From a checkpoint of a small transformer trained on Wikipedia: RMSNorm before each block, no biases in attention or MLP.
Each number is 128 + 24 x the weight over its row's rms, rounded and kept within 0 to 255. Layers, rows and columns count from 0. Numbers have three digits each. The size before them is the row's rms in percent of the matrix's.

# v: layer 9 attention value, 64x192, rms 0.221, rows 23-57, columns 0-95
# o: layer 9 attention output (transposed), 192x192, rms 0.179, rows 23-57,87-120,151-184, columns 0-95
v23 096:128153102107137151127146106157153163103141141134095148159158142140093111117166126094120159163129143130092104160160098113096121154185196081107098157124161124092097116107092112072134117144118141094097120122081133156148139128143113114083137141154173138130110112132109125152120161166136160170
o23 078:108114141148170135165110120151096121152098139109146163117127111113110166177143127110161143088177162108167103144141137133104144136129129136090097119153078134125148119180141127178099144109105138141106133152125127139162118108111133151141097129168129135097120124173104114083097136154109122139
o87 126:144137104159093150131148132112145156156131140117119129106131144145134112102196101141132145146133106144103134141073144111151145127102153165110191104102148136132127163110151154140090131141114102139151134092113128123104092152093111102120117141136148107156155126088135116134162106134173078102
o151 082:149144127127110118103174143120141167146131111151123143145136108125142131126144135144131138123113128124094107127131145112163135150107155108135173105134089085127095156110133118146169135141152093143152089114142162142103165149148126089143137111077129120143160110132150172150089119096146131158
v24 096:107105157140127128163088108131145123148170174097135116094133121109126106121122168103159152099099160143069149106160143087137182113172130087143165129112144116157114135144151148138103105157146126156155125129142119096097104134106098105127126105112160102152109164131124160157150099148118156140
o24 075:150177130160123116109137156143101162126117123101160106096112126095119113128161090071101131144140129131144098127118089132159117099105129152165098122163135124115146139182166097105175115108123168088165156103106106163160144102118124132140112152098090142134135095154084155128116149131114135103
o88 132:143120131122146130093120145143138119131125086169110138162084112183149115159169155159163096113111110124130112119128154148175133146170155159129140138103097146122154131133125168133127185124150132169121141158149114115113129193153135108091150119154110129144079104113134124158135115120147114123
o152 083:155115132136138142147093153149131149163112094142099140171134116146136140112132101120153122112113113109093093135126115151145155111164143169166158129152129121141160104164148157137125111154137132124123087109147098120101152126121141122089116114127047157107115158119157134160103083156114159123
v25 097:140149156064114151124150146144152138143141158140152168138127142177153103121104165119111148140138142122158152136134143152116123138130136093143124135157131114138143091135113131106140139129121154119192111151107127118127162114163140153118102144138123126125105119160137111145147135128121142105
o25 075:110131112114063101092098119115114175052140122142089112085107121094143159175143124118113106133117096106135135100114148080112102142094091128153095119127108131144096129112091123143152110120099113121128133105146150145126116165145163093128144109150116152087092083080144116151088173115173123134
o89 129:120128125124150131111125152142168108154089113122164131073125096118100157118139124146114172151157183143128125141143149145125104125118180153121129111132127162116136155157160107132083161123074108153131131135123121134112114087117080177155127129058138077110117153178152144145164094104078091115
o153 075:083104127104090142143109129120110139131088151164133157156120121115166147124134131105104120140171146125097119102111144146128144135112159129133121145141131152160148148175147101109122159109109141133123115134144147152140139075153099151178147098125147106137130142143113156123145095114143108150
v26 098:116144071085131143121100138086090104086122139116141083071095133133104126077101116111107116111127079120152171136107103141136113120064138155113141110150141136123103107093153131102097113104103120125161167181109135143099136102137136121125130096127135116137112170117114096144129131141119113107
o26 072:158157151152059177145138120200138100129074092118132133126161116123104116076167087131177143135156126137179116110130142113133143116116117130149129164134126076133125137106126139138132157145150162137133094103151074111135141122124138139113117130106145137149102144136116136113144117127107169167
o90 132:095110126158147099124139124101135139146144145161117141146131134141132133170117116151125130125146144119118141126163127118142090132176060136083193124088109106148132156166141107102170124141134087130171092099115142113126114140137129140135154141159123144120174090101108123129143165109138090120
o154 084:118155119120073058172140134102141140086115122137127111107077075115133124156142127147142087153180178136158117121150124179087128118125098110144122142103070101103165135117124123128168168117145130129145159134114110153114091117119143150120122104117185101140132108163144139150136140127115134117
v27 104:084154144137147113143128166066122117172110109175098127110119114136148106125130130112125172136124131122110172115115112134117131113126113109128098125106137104082115120074150132135131120138105150154167153123141133114149145111140102139142125108146134130131150146185115099114129137152126082189
o27 077:140143138130106100122102123150156117115121183130084097118126074096052108134118146169142118114113109146152108140121129145162145138102133095143139122151125063141161145203133156115078148129144078115109128126163131125140126127067175134166126116123121122101131112120123172170182127141176154113
o91 126:110078137157121150120116123186144127146114126115121121120132143114157091073166124141139127135158140116133126119100140118114134113148132135099120136099145159149128085120090096125129109136150124137152140135067126188121132137182119131134137151086140108143120155079141103129119123108158141124
o155 090:143142109136141112104113118105143076185124098145128130144160112114140115142114134132173118161188144127097152114187129152136099108125115124100141113119147125137153130092078122120122126133091102143108150138112148114098160151159116136117104126115137125186135150141141072159131102100150135148
v28 098:084119140132133138107108103131161155130152166107141124153116121126125139149132083120097114100178104154158156117138103103129087183147151124127134142135126088128132126183139101145157090107126133143163137117115133111165153160130140125122098146111110163097097119130126125112120072115123094106
o28 083:156122162092084101124157142138080126131152095135134127104109168152132108117130156139116134144117083143126172126109163127102201139105149135160149132125118161146109117113110097147106147121125122111112136156148133120110142116096126149129143155156105125140141116127112081133181140093117129047
o92 124:119139146128119124178104130124137114151131126085153135164149118129132153163134131169156117092101163125136074143149165148132125145132103158135077103153127135123136133087172136100150141178117120156125153115070173152144098124143147120105077086107184142095143112148146169120138142129131106165
o156 088:082118146153159158153122127122108151162132124096106172100155091144148130168153121092103120109115152082136091112126160175164156105165105134080109149093150134158111149100171122087153125180116107172128142124124170145132122141133111112087103112095139120146131129130124139093101124106115107136
v29 099:121114121128124142104114114106100133169141086149093114148099113158147118146121136150114154198110113141148155145159110098151127108175184136139126149084095140104123145135203118091122172129104067142123107137110138140143120153143137154188144162139123135110103109126110110120184114126137140116
o29 088:149147135127102118150094122128161056131146155097168160125142120115083050149117120149145113095122101139133153091089103136121108118128146086119147103110133132148143123112122130119124108161139117091126127146156098101164126150082127161141118130114149163126138171111120129103153124106145098140
o93 123:123139114140136120133135155120125131121108154144107134122135154116160169132113129107107146140159125119102110125120172173150135128077127189178147131155171148133110100112155134132115119131143176170125117102155140093108111062200165131114188149130123096143095089166146160133098122138126141118
o157 089:108112172121073136136100105110102135103144149091122111144124125133142181115111136154180150125138152118087129124141174128077120136141162166113130147095152124122074154136115094158146111111133178122137108119129153074130144124152129094146128097130138112156135114118065160116119162117094130129
v30 105:097143099099115107154150094108139101101092154150143159140120109159152112119140135126116121157086111146157077093128127178132113124138128147132062078111145130164134121124136101136084134183164127115137163116151112143129076137132160102131151106130145119166090099173172110146134161121174087094
o30 076:131096135131127112148166154131117136119165151107097135115114122116125148105161142114163114117138123106154089127125134099181124148124137103118155102142125122094164083149136104092117172106143111153150143129131111112119110100140141169144159157122159184130196136087092114120130122126140186115
o94 134:163158124104139161138127138121149112132109174128162093133128140092107176131180096102132147102129188097125155128103122118100148124126122123097137123125135138102105144150109148161163116122122138143173093146160159125114126159110112124137146121130073105099072123122147127107148145136115130136
o158 080:169152084130102139163097125172162110149100114151153112138120143147132145128173099127103154074155140140090115126110109137101176127148105128125164169138110108091162156118135096140119113133101148109121140103131125130142158153157122124146135128117075106129097126126079145093164161129129101119
v31 102:144120186086122136134125101147144061178133143095140111110115146130137150110148146190107101127123122128122106111148128118104129155128113157140125162173165112149143109087109113129100136119122118095122068111156137151131125154137115153175169099116105144139137121173128143117137128156143126141
o31 076:108159144129157109118140179129094117055129149126127148126127082124143140151140138131092118144083121147114116172113129154136156115104147141142146091087121108132075084180108112179169144090112143121107150106089112121137097151111123119068147096103147143101079137149152126142112127089172123162
o95 134:137096117122079126129152107103172143111067169154145083143140110153159142082082107137173164168144153093137130083124120120113105157159150128097113137127104141130133123115164115111102110159126143126150130145155122143121183120138090111133095163121122122107173139082168158105119109147082165108
o159 083:150111114144102109164126165130174116110139135146167122138082126185157153095134126079121144138149151087115119093136109154141168128130155091107103125137127145133122134155158129120120143116139092138166119107156138107107187158144176082089119120128096103125172126100127174115102091152076147130
v32 103:136122151096119136162142178121115152087150135159144144139116153088083152129121128139140158113110148101120158130124144150133127156138123154142089088124165118137134103143098134092155096149140167161116174100128121105131097134119076143090073164144102126103118105141142123134153155148142079097
o32 083:128093128154130181107092116096120124129130133121049128116098118151093153122106136113141130144119150139162083114160123138141164141136169109105144112139091128162138128096110150132145085104169136158135095124112164153102083097128167122158157125130132151131136098127092132140105161130137131106
o96 132:154146101103139110126129102116121129184103131094134105112112108113162147121166139130142119103109109084128110130127121117089119110114085108112088127165143113126097103129112142121125156070075093092123110126103065135135134112159113124093108110130079125104145158154190114111173132116109110159
o160 085:142123106103172093122130114137123160090107154120141075175130093130184116158143154146126123111108107129114092149126166104120168131124117108123094114133170107121127133153135135132138121097121128133098117182150105173154123123161104156119098108119092107103087144114155134171135094156140113129
v33 103:146112125095114103112111127122106120121141120104155093132108140162129093070114139100164173122126143151166125171139133140129112121128136095136166127128153119109123179126140121118098071126133129105121112141127120104110121084086097170127132090110121124125166118145145114138130126156128122107
o33 080:106140084153086086142178152157129151138137129148153107173118124122161142151144136149101126149092134148101119114116162143132118103117151128067098134159105083120137112133123143144114107089135133100119154140121132170075148143152110147136107128118108153154098123154102124176133131059138142097
o97 133:193132103113108150064093126149108161135156129127171110107171108153118171144138155122134138093143104086137162151152113146121155141111122146136136096104133140137096084133126118126153170135138119165156120087129110127155109162141141088159147156132134113136148179143136107076093127149138090150
o161 079:125110103132062124133094115152124127126167163140156113111070118143099138145113135131118131149094135158128130169142106090126165115119147100135112084125135172110121082120131097176145196105160089150153168094111140108107144091092099091151137135137128097142172174135083137134109111149097139140
v34 096:095085124106159152148126116183114111153140140164133158086169123151128132129101113109162118142117120159133120100144102129119183124085130106157121133126126131116135183129155181095148148101110090154121167141129141102140171164120126137095111123169111121106166177116099138109143161105115132117
o34 079:139148171134092131149137158082131137110116144065105072125130161107097100097151153132103101128119122116163129119091098166119079115136131143135149099177109129137108114176113163128100155142150150119116119092155141126175070136117095157138116129107148119135116119109133159142162149109143125077
o98 130:125169107150097144110134142117145149158142090153093173139105135146132114140105096135147144155141129125160147155171144120129148130137159075114101116180124143125169126104116075111112141114083089105136100141103111096122118059120184142157136109186128102116120103163140147128114097189148127108
o162 078:115142146130123157137117148148142108140137131082126176158097137150155086143132132130131114120158122131143118156091124073110160128105172118110140163133124148143170132122124104121130089135114135112117138122108104111133113102117177109081091124122142116101120111170119121112090113144106117135
v35 103:145116209091130157130112140128134114126120138151162152051097139132146110151166144135135111109106139143104149158148102144102101160160147116134125124108117074126099150115144092121148130135122114139088130141194121171157086139172118120126157098152125116104129087130092127151087137093137085149
o35 075:120120110138104147133176164129124202145115110129099133183152107114148203133147139132093176133131118119111107133107146151144129114120110125112127125126123182111171129127111129146125087123122101156165121158083121115142095129110144102113121142090167115151111073126110110133088151152095158112
o99 130:117096124123185097120148104139115144167081144139106127122090121178139118156112144113121155165114163146156141121125127130112133073110128130156127140125141150134103118086094124128112121186132138125112147123127147143109149141106110152141117128173137166115169175121121110136177115118100116133
o163 088:142121148124085116115155119148161120132098130133139159108076100160146122128135132140132135123135130118126152131179142132099138108083127142119116167123100091132064098092132099125170122201141171127107119113113112141121144135174102118092132114156159173075134117103113118088151109098117098121
v36 101:098184088166128156118166141127115143126148183160144129102130091117102150142100104109166093157124150125124116113105125104101157125119134145160117140097098148163105129158079104096149092099122113161113101159135136158163134115113107163172105111138114115160113172137093126163153138123106123116
o36 083:146135172142114144100072101164162106117104160059109125107135186130132156156143117163151149131170129113124149131112130140221150181114098133142134111117106114116127079107133119117149162154108136117113167113114164120119143132117148167118119157120126124113144129120135089113119130162105111125
o100 130:128063101092115154138155141115091125172164109133180158134106111130142085128118117096101169114116150135136106168110110136105131124136141125065107146145146117094109117097145145134092154096135128123122093140127114101172085126131095084127112114152144126113110097070084149132097153120162111132
o164 087:102097086129096153125118113111043090129138139132151146166140141134118125097119129149107174078164119127170126112102120146116110101151112093116130145174143123114115111135132120104128156130117151117149150149108122122127078098182104142139099133140132161148109132131170143143134121097124150169
v37 103:118145112111136111122134146112107125137091154150085131087125113067163124122120145115077108177132118107142106148160134173124139116126109130116130096142139096140159101104131122115147148165123122083146123102132087154102126146095105183133149132105134146097128139143115109169145132162118146142
o37 072:134097127153113097123145113116117123174150144121142136134153132140106110128113117155175147066121111139113072127129117150148177133085151133090096120141096126136125139143159111123097123141073108153124133156131170123142151083147123109108100146121095109181148109124142133089159133102121139100
o101 134:176164113119103146115123140150138147102124154112152135169113148103136107114138146129127164154150124143116206115156114082103101143168162119168110119114092122125136127108116166187163144134100158125109174111177147119117108086109071145136145136128157159126147138156133075163110123135174132098
o165 088:155133149100141107110129145136061123098115159116116070160123137102153138133109135169129147127139132098106120142080122086144125122093131115134088067117131119123142100167122158155129160114167147139128148145179075099126122117138131178175118130120182142128156156172151090167121151133120090128
v38 096:088165118142103147171104101171135131095148108159160128148128124145123139127124132161113151113188126102162126147136081133130092138144155139155123102107109080119143090152123157128165125121097107179137115097122153145106103118126107129118148076128142139141121154081145110106099132158131128137
o38 071:099104135152102099144125128168137108128085150134136118119151132157118125116118115126128135074116107146070100128133152148152164100104116177126117149125085118097123136114164087136145119160117124133115145134181166113156111093146099131132144135187115113075114145147153084135133147152154106139
o102 128:185142150113115093101148145087101129139166150094125138164091134105138123184139110109104073166092104128135144125097115141149117117102140098144182120142131106132138118149094086122122185147169108080163160152051099128125161146126136130127115099076129124127145152141130192087152137137129160123
o166 084:119121136110115131113111110096126136111126130151136126152107146129126127148135107111127149114118135114127158128162109109117127101142117148167144141122131122080095168111091136076110161150181173163107141111140105119136154157133106081111169100067143123152155151106126188095131105121068140089
v39 099:119174105125146138100115162153166098112124125105162149126129115103132136138153154117088133113103134128121115158104127104140129152082175111141095174117126107123103138117122170132158110143130124140158095141138102156143113124142114128150149141127118115116125107092095118093145146150126132087
o39 079:136056135158129116146149126085096145169111123137097132101118106146139167124113096125143112101133174150130124167148138130072123112134079157135137109178147158121126132122076115116113124170119170168118140152121161129132114106134120131116119140129096112137143123118148138148163113202132128135
o103 135:087135116124134145135113124165129115150122139111163138144112125139136145088114101114114159136117062103141133118141144107139122158131144164087136138101141140120151122127121112090172186099127079109144158160113110093133115189135169196151160122131155203099133144139112125129096146104134164104
o167 081:095147088109120147132067129164159181128169129140110108102149139105100111106093124119151131105125102117135109105131145121109106160132126151140128111108125136059154105130122112141150159129160110082140152163078131158144116133134133116170165096148138164120147093130105190172168109107110144137
v40 102:150134167115116103105136167152111147145099130146127179153159124110130142107116155114152147081119122118134117103124160128122133168104128148137119122109127157114087137118164133142084122100134093132154115170114142161149125154138118160106146114123109092108130133090098137138091100097134143132
o40 091:129144110105139119099158126131138096122134139078122066154102130118144110141134097131152126144133098165122133158181163156160173130121144117121121104153149110155171150101089118136116103122117170129128138143108116140145110144120108111131098132107130153080117123167143105115116128141118156116
o104 121:114135120124101114183125160103128119109135122171103176153142148170115141063135141140076138150153129122166148149164087144104105115103135127117122124139133143100131135150182117130159137095158123104086130111109099168118135060128080108184092090118139160110131111128106144131127118140131105150
o168 090:156147157133146127150152147103126115126098119154118152104155130136133115102133119152112131120158120072130115131117136169127091097084143136133141118095106114069133108117124102122152175116118154134107093122084122134139129108138114152197123128143128151143143105112119135091146116151108105141
v41 100:122110140166114084075133156135143129134133070137147131085159094103155158108100144130103129174101090118158140147130142148112157131169137122136093120148140141121089096119165102156115139093162148179120167129150103147132162127101168098145145127092111145098110145139105118140093131129147128157
o41 086:152111123114150138156162140133136142146127150112116118146119160122110152120114144111136111093120127106125126132131132065091105145106090125083145150120106123126143135115087095100090152102109133130112139138069157155119139121184119082167130179120133098146170128114128118169129109133133141117
o105 128:140128192111086145146128099121174111129092125158116124110131079118163113148157129124112112174155140130132092124178087122147171131140140147076131138091162163131129148150117153123134154153137129152113119118119114114121132131077097159148104089119116162126139110158118128051101125128145156160
o169 081:136128133114165175109146074100138082128137118124142138110115113115153111145154142121126095164127110133108144120121104086192106160162151104149118129180146147164126136137138107141097138123103159128058098156108136101082121097114134143096121080103143139113150143165159107110114166160132132146
v42 095:128093074094176134121084161131118120158087138156148145122152139156121155135119145116142141111139101150140112134157109127105166111119122134134126176119144150150190119146128109112173164158154132111124123113109110159108166148122117157156151162155180136155133155145120168129094126139146075134
o42 071:152111157163129124128171136162121133115097160075161103150107156137107071144157156127136108156098112100116155106144131144147081126141086149090137128147105124095107121159160091132118182166099140132094147114117148113144110114145105090101112100110136157121106135107134128143152133101124167125
o106 127:101195131123104093106152103097137110129171118122157135146100138106143135110100110140110179119138109164141150134121132118132142143156151138166125172107163067143135164095109146171116099072120108135121115115153156146129146123140100121105131140122161139141184118120124110146129111115101136122
o170 077:166139110128128144144120147118119132129132136151138168128103134098174152123109101118141156142108130133110120137113115140089113142120097125142102160108138101118190136142119147153128118096145122145104161175152129124137175093142100094110153115167125114139173134067115118120115185107082104102
v43 103:110134128135116090149142069101165134080113117120146173132126131098120071088166125134116164126133150161137159104119125158111148121124134112167095125111130146125143171100124110135089138120132147161101080146117164164085124123176124126121165088195131131114147161128160171068141136142120132155
o43 077:122078135122118097127123142160107125138083115106163147174102180136150186124129131148121113195130099137124131140160104114123105165117094159146171118107118088145108105112120148119075078143098151113134128131147169119144108127101136119125140110103141110102081132110144121163143084126126146159
o107 133:175126143094180147119121148104147129116135117147120118116132125117110127140154088124151118147157156119159110161122154114132123144137138095092152157161161131114164127131146110128138135150154154096144138120115122121121121149121146150103146166147145179153133087142115102131063135131155141076
o171 083:163142108107136145156144099117132084104134113147128125076109122101098101135115163135106118102097128113127107136100072102137129148102125101126167150168114155157114116098121130163158080092136120123104129119101113141153097148137121123132121162130149119144108074140116124146084162098119132113
v44 100:140117121121140125139114144086125104105131096066102131130078105080160110143110135135114125154105114140131123084125128146150141142127102145113097131088067121101102142113114124115153117083106169103167118159084107140155141108133123166133147138104121116147117125173131140158179131124145075186
o44 073:162159156143066142119122146122100132130128144147097170114141133128136129087116092102146151101148108134106120149170182155119142124126131123109135129123142179109174074131156121112113114132116118136114126151148110146116128128141100097117117091099164154085146152114154129113103107142096129111
o108 131:110105121115087103150108130162145121102139106088155129115120108147094131171142117111145126139180186127133134143078135119112139107128136133111109101144152057091136136118128102126142178121125134153087127108130151083177123111117120125141132147151056130163121060104128090074146119088165150144
o172 088:141113105099141084147135113142173102086107086091158115124086123138112106131117110132159115098106142184123169116126139084119108134122095131122122159113157072161087113124099126126120141114131147107127169152086142141157165137090145142127137115164129107132143073149137105125163172129127131120
v45 099:154123113102124089150132116144157154114112121159110126111115139127132134152106135131096106159177091116129132120165145071133151109126122116122095110127175120122168165101112130113078142115079095114099140133135144123137179125134107098121156129098133101132149130134134124086103141056133117127
o45 081:077111115151138130124125133132145116076120160120130113155168161118146104092148120136123123130116142111173131138147141153117180163145126121139144157106085136122112123139127070144141124147107131117133139091116106113152103132106147122081116110146150179148068097106093118144118085127119135159
o109 129:131184164166153103148129134131116152158139125135118135103147101125142114126138173149152140150122145048136113129115099134091157073135110179108118105191123119107133155138151125121152158127144158151155136111131149131155116122124179153075145169094159094132132113122149153160126162119128133130
o173 083:158130159137145147135162126108138053136110128124141103088125119079123085141146144122136119103123144130098102103071097105123138099125116116164086112175103117095127118132127076136107133141140128176115142142115110164148108163127134116136144123112170129106121138132140137159148132100155128148
v46 099:148118109127097134164124127105130156130107101095155117099136158160136115117080090133102140121138178123107134101109119104155158122160119111103070160134092143133114139094110108116106130098119108145144139071110114162103090069159099115088114102134121102130169134104145154137147112096148097157
o46 077:115142134155222104071111104137109110119124143115106134121119164077116134166131129133140112114113104110072152172114115150165089177158109139112139123155164117140158091129138176132112120134117151127104132168137147156089103145136147147156134151158145137151095130110152119161151162162144147100
o110 128:133098117118123100152149125117164092100124109139153108138119117150124115130104149150104158140113162152112129103102073142103137140148105124162133160106139152130093127140110099108144138158150101155124104133100150096131154136074140148142126163093106129096138129203099133126129117070126095130
o174 080:162146092116179142139118123163189101103176127122155160101118143130133139102112126092127147159172173126138132121145107117119127082071126152129133126148127117093135138098128124106129095130102103121117149113093089106134138114147125106190126153125120119131116104134107123089114186093130099107
v47 102:124172147099116102135139164120128152104128178125121130148128102143118168135120148088164126119154141162160147127161172132140108089091087169131108152141136102087141134107085115113128141110128134110112127147164133118145117098115135107127132132135150169118117106119136125113132119126112149145
o47 077:116134117167117120100116143175122117148120112129167126120125102123106084121115089161095123142104074118107117134122093153136169164124139100130126126125131150094146088120136133122093158114187138109145170133120200081108154123115090142099164141136141099137192121126128117062157114142119117113
o111 128:153090138119089136142124129100115142145093110133141128159131144124129097128104140130102080173150138132134118116101128124132133135111119109131200139104110110122106159139129135110177151115096102139129112100111110170141102151097103142083105147129108141138076151174136115189122141107142126124
o175 092:132126125145110101124168125121172159171112125086158107133115143081155145150092122100104108144132119179078117153158130146134109152113117117112068081128128098133138122093133113098105132110129134144129153136140116162099130144136149098134071156115094144143105103122101134140107134128132111103
v48 100:182119133148130086167117107086156176107094130141070098089118119108125150112107122170148123094100147158138107090138171135124106109095155145129134114120102157133114149120150095138129174115125129099122158102100124150111114153139129143119107176117118158157085156130088105096131135161129122125
o48 079:097155094150145162107129170125140138104134186166161152149144152149149126141137136129101152140153122147095159145084114141135162141110121111145123135149159149160137080104123077119090115138104078129134108184128157144122090157118123099118114117128132094108130127122109129141140118100127129119
o112 128:108102127117120160166188110153113120141163092110147106125092129123086108127138152116158105133176160103162123117153143118143131161133091099151128098155126117131130187146095171116150109165111118103168100113115100069160161114152086104101135119125139129102157091143155106108123091156121162117
o176 089:132078129102083148111147101133134142139110068091124110073132097110121135128200112127146091155152109107149151099125114164161087157077121149109109102139132133099091144189127133136154148132102103115111121103102124101122126086115140129133125161110133176145142111116149156147183153128130144080
v49 100:120113132152119101117096151123141114119144109173092149133150138131132091130133174160092138151061131127127136139123113129138157142099080136141134078136137109146075134129138153099162149110075115126162161156162143169104139088118164113120121117158098149171141102099125114123126144128139124139
o49 082:107181129127055153136123122131112114115129092119120118144149162130144120089108111109152128078140128126160153152113162121105149151158121113158158110146142145100150149114106114195112111146117133150097096128163151092166123161117098185073104135115160113081122165100112112121155161115141133131
o113 129:136089112112145115122153137098151125162122140110111148133124126151168164182131141109123089162154141117134165137166121159164099115090100136103107145138118173166108115110117137136155161087123114110129146127132111121104123130132143103189178111133103139153165145157134144131103083099104141176
o177 085:141096104128146087149189149116138133138127100142157108115114144172115129137158133157122119136125170126156138149113118113150106175137118150144139145154078105159103178098137118098107147088160132086115115113143131102115122140152162129138131148152166132132139099157101103107121144133098147136
v50 100:123159099155099112093140106117142096166162130118113079152091105117129143128132101124163130095125134063153118130134148098109133145122102116133165125109126110115141151096114095114155102175079160108146141058150104176119116151129103154172128135145158084106132103132160112105100102080105105124
o50 077:155111160088183112143129131155082171121134090115151167138140149168125138120134180128114094156160122140093150089139144174107120108123143156137091120114078122136107125108121135176130126116133106141114130134137094135130137136129153090131123074129114119120103132103136134131139108131119136097
o114 125:137125133115165117135148179120113133087083141125102126123094128123127138114134125105146138116077125150134131103116138128149129124150116123138127094122097144139108136156098116084157133131134133139155094114160121111155124099169124118128127165097133132178095140132177137098110163103166120140
o178 089:142137104132094080173157128117134154146128116095143119082137099138113128102103084124102130136094124180176121128127123089155163113122101131117165093136122110102080137145147149099135129174145138152150164086150105112142143135120142131115115141122150073133163150140172147087060171098106139135
v51 101:104140129139126148131172121131155110125140081136093151152144128150157171152079151119122177082104082109120114164104080127110124165145130151122134128123114113103144115130082159117098180103106112161159151134151123152116108130142109150120159149098136155096156121154127134119119104100163120066
o51 074:137142102124132103117100165130104129105136160117156131125115119111145110134160127171103142164177091141107167089124157140172135099120105145130111099088144201109171125123133061148145100105129164136091108124102127138114121139151121105086080089134092082106114128125110148104144096145131127119
o115 133:136118137122107137135123134126157100134116097131102140151153121146086124119143131113156130080117168131109129141129103092117135088136146119155170145159120111131104085128156132110128120178154106146157152174131088154101159145087101134130174160139159134137098153109154105106111156113132129157
o179 081:143120131154137144174152133114101145126148090133171151144104138091105108134138147117138140098147114063129138120094142091092120149149119134102127158129159105109174108115095100127139117142116142139103140160188104113112111104121101149138179145131142123169120106112129162138130126106132089140
v52 105:131097120148129129095122104136138121095124110148116117100105099159077145134060176119099150102138151108136125097107139134117097121132126095140190129119111152134133100098116096131149141130122128159122117166147170119124093119119107095097122135103102150122173144118104084166132154139142160118
o52 073:137173145137175112163132155174101116117126100127176100111147111094159109118174121133123131139148160189160163139122122104115127131094132168108113122149133135129079139142138125130153116105136078154143145111172122128124195165152110130143130131156113121105159122151146127136179125157119090101
o116 136:110096140141168163101152098185136146130102167102085133097095146132150122149129128082089117119108160090112083163171100112155151152152127133163152145144148148113137156102145163152103121140130127086137143149100124173154138093102142116152112123129166114138123130122135167112173138101099137133
o180 084:110111067126234140148096108141099144139157134103119140130128075082136145132094129150127113125156162103143113127133123186130105149127107117133134127120107183131159136135111157132125120138136103118127146131119112131167116109111118154142134099126129125168123173177153131145096095103138142163
v53 095:161088110087127140117140175139155085129120125128103054166156116148128144131154125136099160186145120127116199091138165114122133107154136180119124106148143140111143111145136137149136117175086128118160142143120119137130130101130170117134105063099145157121158121157135135117154158163155113136
o53 079:119167156131130128147149151084088137110137093127150118128126103090106131123126145108114135125122111136095110144136085108079115109173115149140125131116182157096144137136105110100114115094099128121117107131098151129143117156121102108152134160126093115150115099064106118126175073115134143120
o117 120:093162127152173131087146088090120133098079173136143140143124123137133138157084151108135119137095119133129153129122116127139135134071116111113147156172101134157085161133111158123140119075155130120179112126166126085119122099135119142146110116128136112158107146189122114119120151133138124115
o181 079:087147070137140128123092112119134121129143137121141094109137103108161121127131104147141076137154130137109129123114140121129121172120120136073131119124148091137138126098145135158102159108191095102120128131145169131138131124113159119118085102138101098146164153131120131129103116130124115125
v54 098:137146134156143164178126132128144134129138134121094145139094146146134122140168145141148083167072166140098098106104137154123123126128128117154109118122128116089153117150117081136123083115137140143147135096126098141104136106120140123146141148112090157098101084097112112145127149136093126088
o54 079:108078117145159093097145098106116140131113120121094152164134061150123149087103109132141138111117123120139139113134117131160140117164184114157154117107136170148139097089132183107142115168158099152162098131152140109128107105117109124141150152131141146130129106120141157162121141132107157170
o118 134:154124113125133118144128131155149130138118121148141131117111138112113100163119159138116146131172102143117186135131108142129138178128121145080116125163116113143107135160106173133117115075135144132142144122120163128138132168169142097140104131130119087113133152148152117093119130138154107142
o182 083:097126156089178141107137107126129106118136094108120157118127116079145124134100170138135151148157139139107138096194135131118169153151106121129114159112084098154132154082082167127110106132095131119113109124128146118118125170065130093157146155152116126116088175112104107086152115111134133104
v55 100:119120125150144118082134143158125119098120160153123146106142105092155120105139096123142117140136155133112109090120146143138129147124134121121113133114115116086134123086094146148132168125142156119161115095096122144095134164138122128125143060109107143102113100116085117144120126154165101114
o55 087:134079149134063114150157129105151139141083105118153151147118156122122153122104136150120147106134090079107156141127130126132140153131103135113086144157071115117099152152090092141149088107107154137078139185158155106146133131115135123113175143113128097156096128158112107102106131165113091126
o119 121:173173089106128145119086116146099154093145100110130103147109155194157131163177107146096120137133152134118091119152105134134130142097140121130174146146126140145133125089122121124094124130144163141160153122126140134157111113122133122160082128137105121121138169142138108129138165151118119120
o183 086:131154144132157133082092107145128098113128124139124119154145111171102140147140075126133109146176149145155124102145104176117093105077137115123126140129094163148114163133149155133110153117140150085125160098113106104144136084126139090165126113149115145157121143140097138126129129169122110117
v56 102:109136165130154126128113161097086137107115098113107178121123141086160139112136103101122145118073122084153122139140144122120130119095115101136097125140111134139131081137144144109133115165154130128132094101147163106152116085124141079152138155084126124169134144134136161114129163165132167104
o56 077:176125111095134131103124091115145125151149142157090110131121088132108171135161097133165129113126155176104070127123114132159108121122113097119158096169152131153143097142114142103195130087153140154137148125137117133152090071115117161128130142122120118107148133148156136101163144129171128040
o120 127:143106132134113116131130132120126142119152134151132128114146119140104113091159153169098108136136110139128146125126121096110123139089173141108128151081117096124143155139107133114086138123136137154105119153100121126081162158125149114189191088115113161115142087108121132172158138093086109137
o184 087:124120115127165163133153096150130178124180125106130116121142139133099099125126163092117087130134118104136118092154099123184114077142087108131114162115072140126124157175136125125120172113136181141133184100117098107124150132127130146142163104103145138131162111144187073136120106121111069148
v57 103:145159127093152106135136110142126122122162149140106125141135129150145149139096155134125096141106135105130176116151119150112108117181118158076149117192108147128130150129134190101147085106121182125096169119134125151094132132154121156141180070160086173097178148131122151131144139106132131143
o57 088:168107126130022142099132129100132148115151121130083111162136098137093148141152114089110144112146091154174073178109171120076077138112121143144121120129139127134141153091090162092102108124114127126132096144101136130171096124114115133142129125135117146141132122141143133125112100165150118112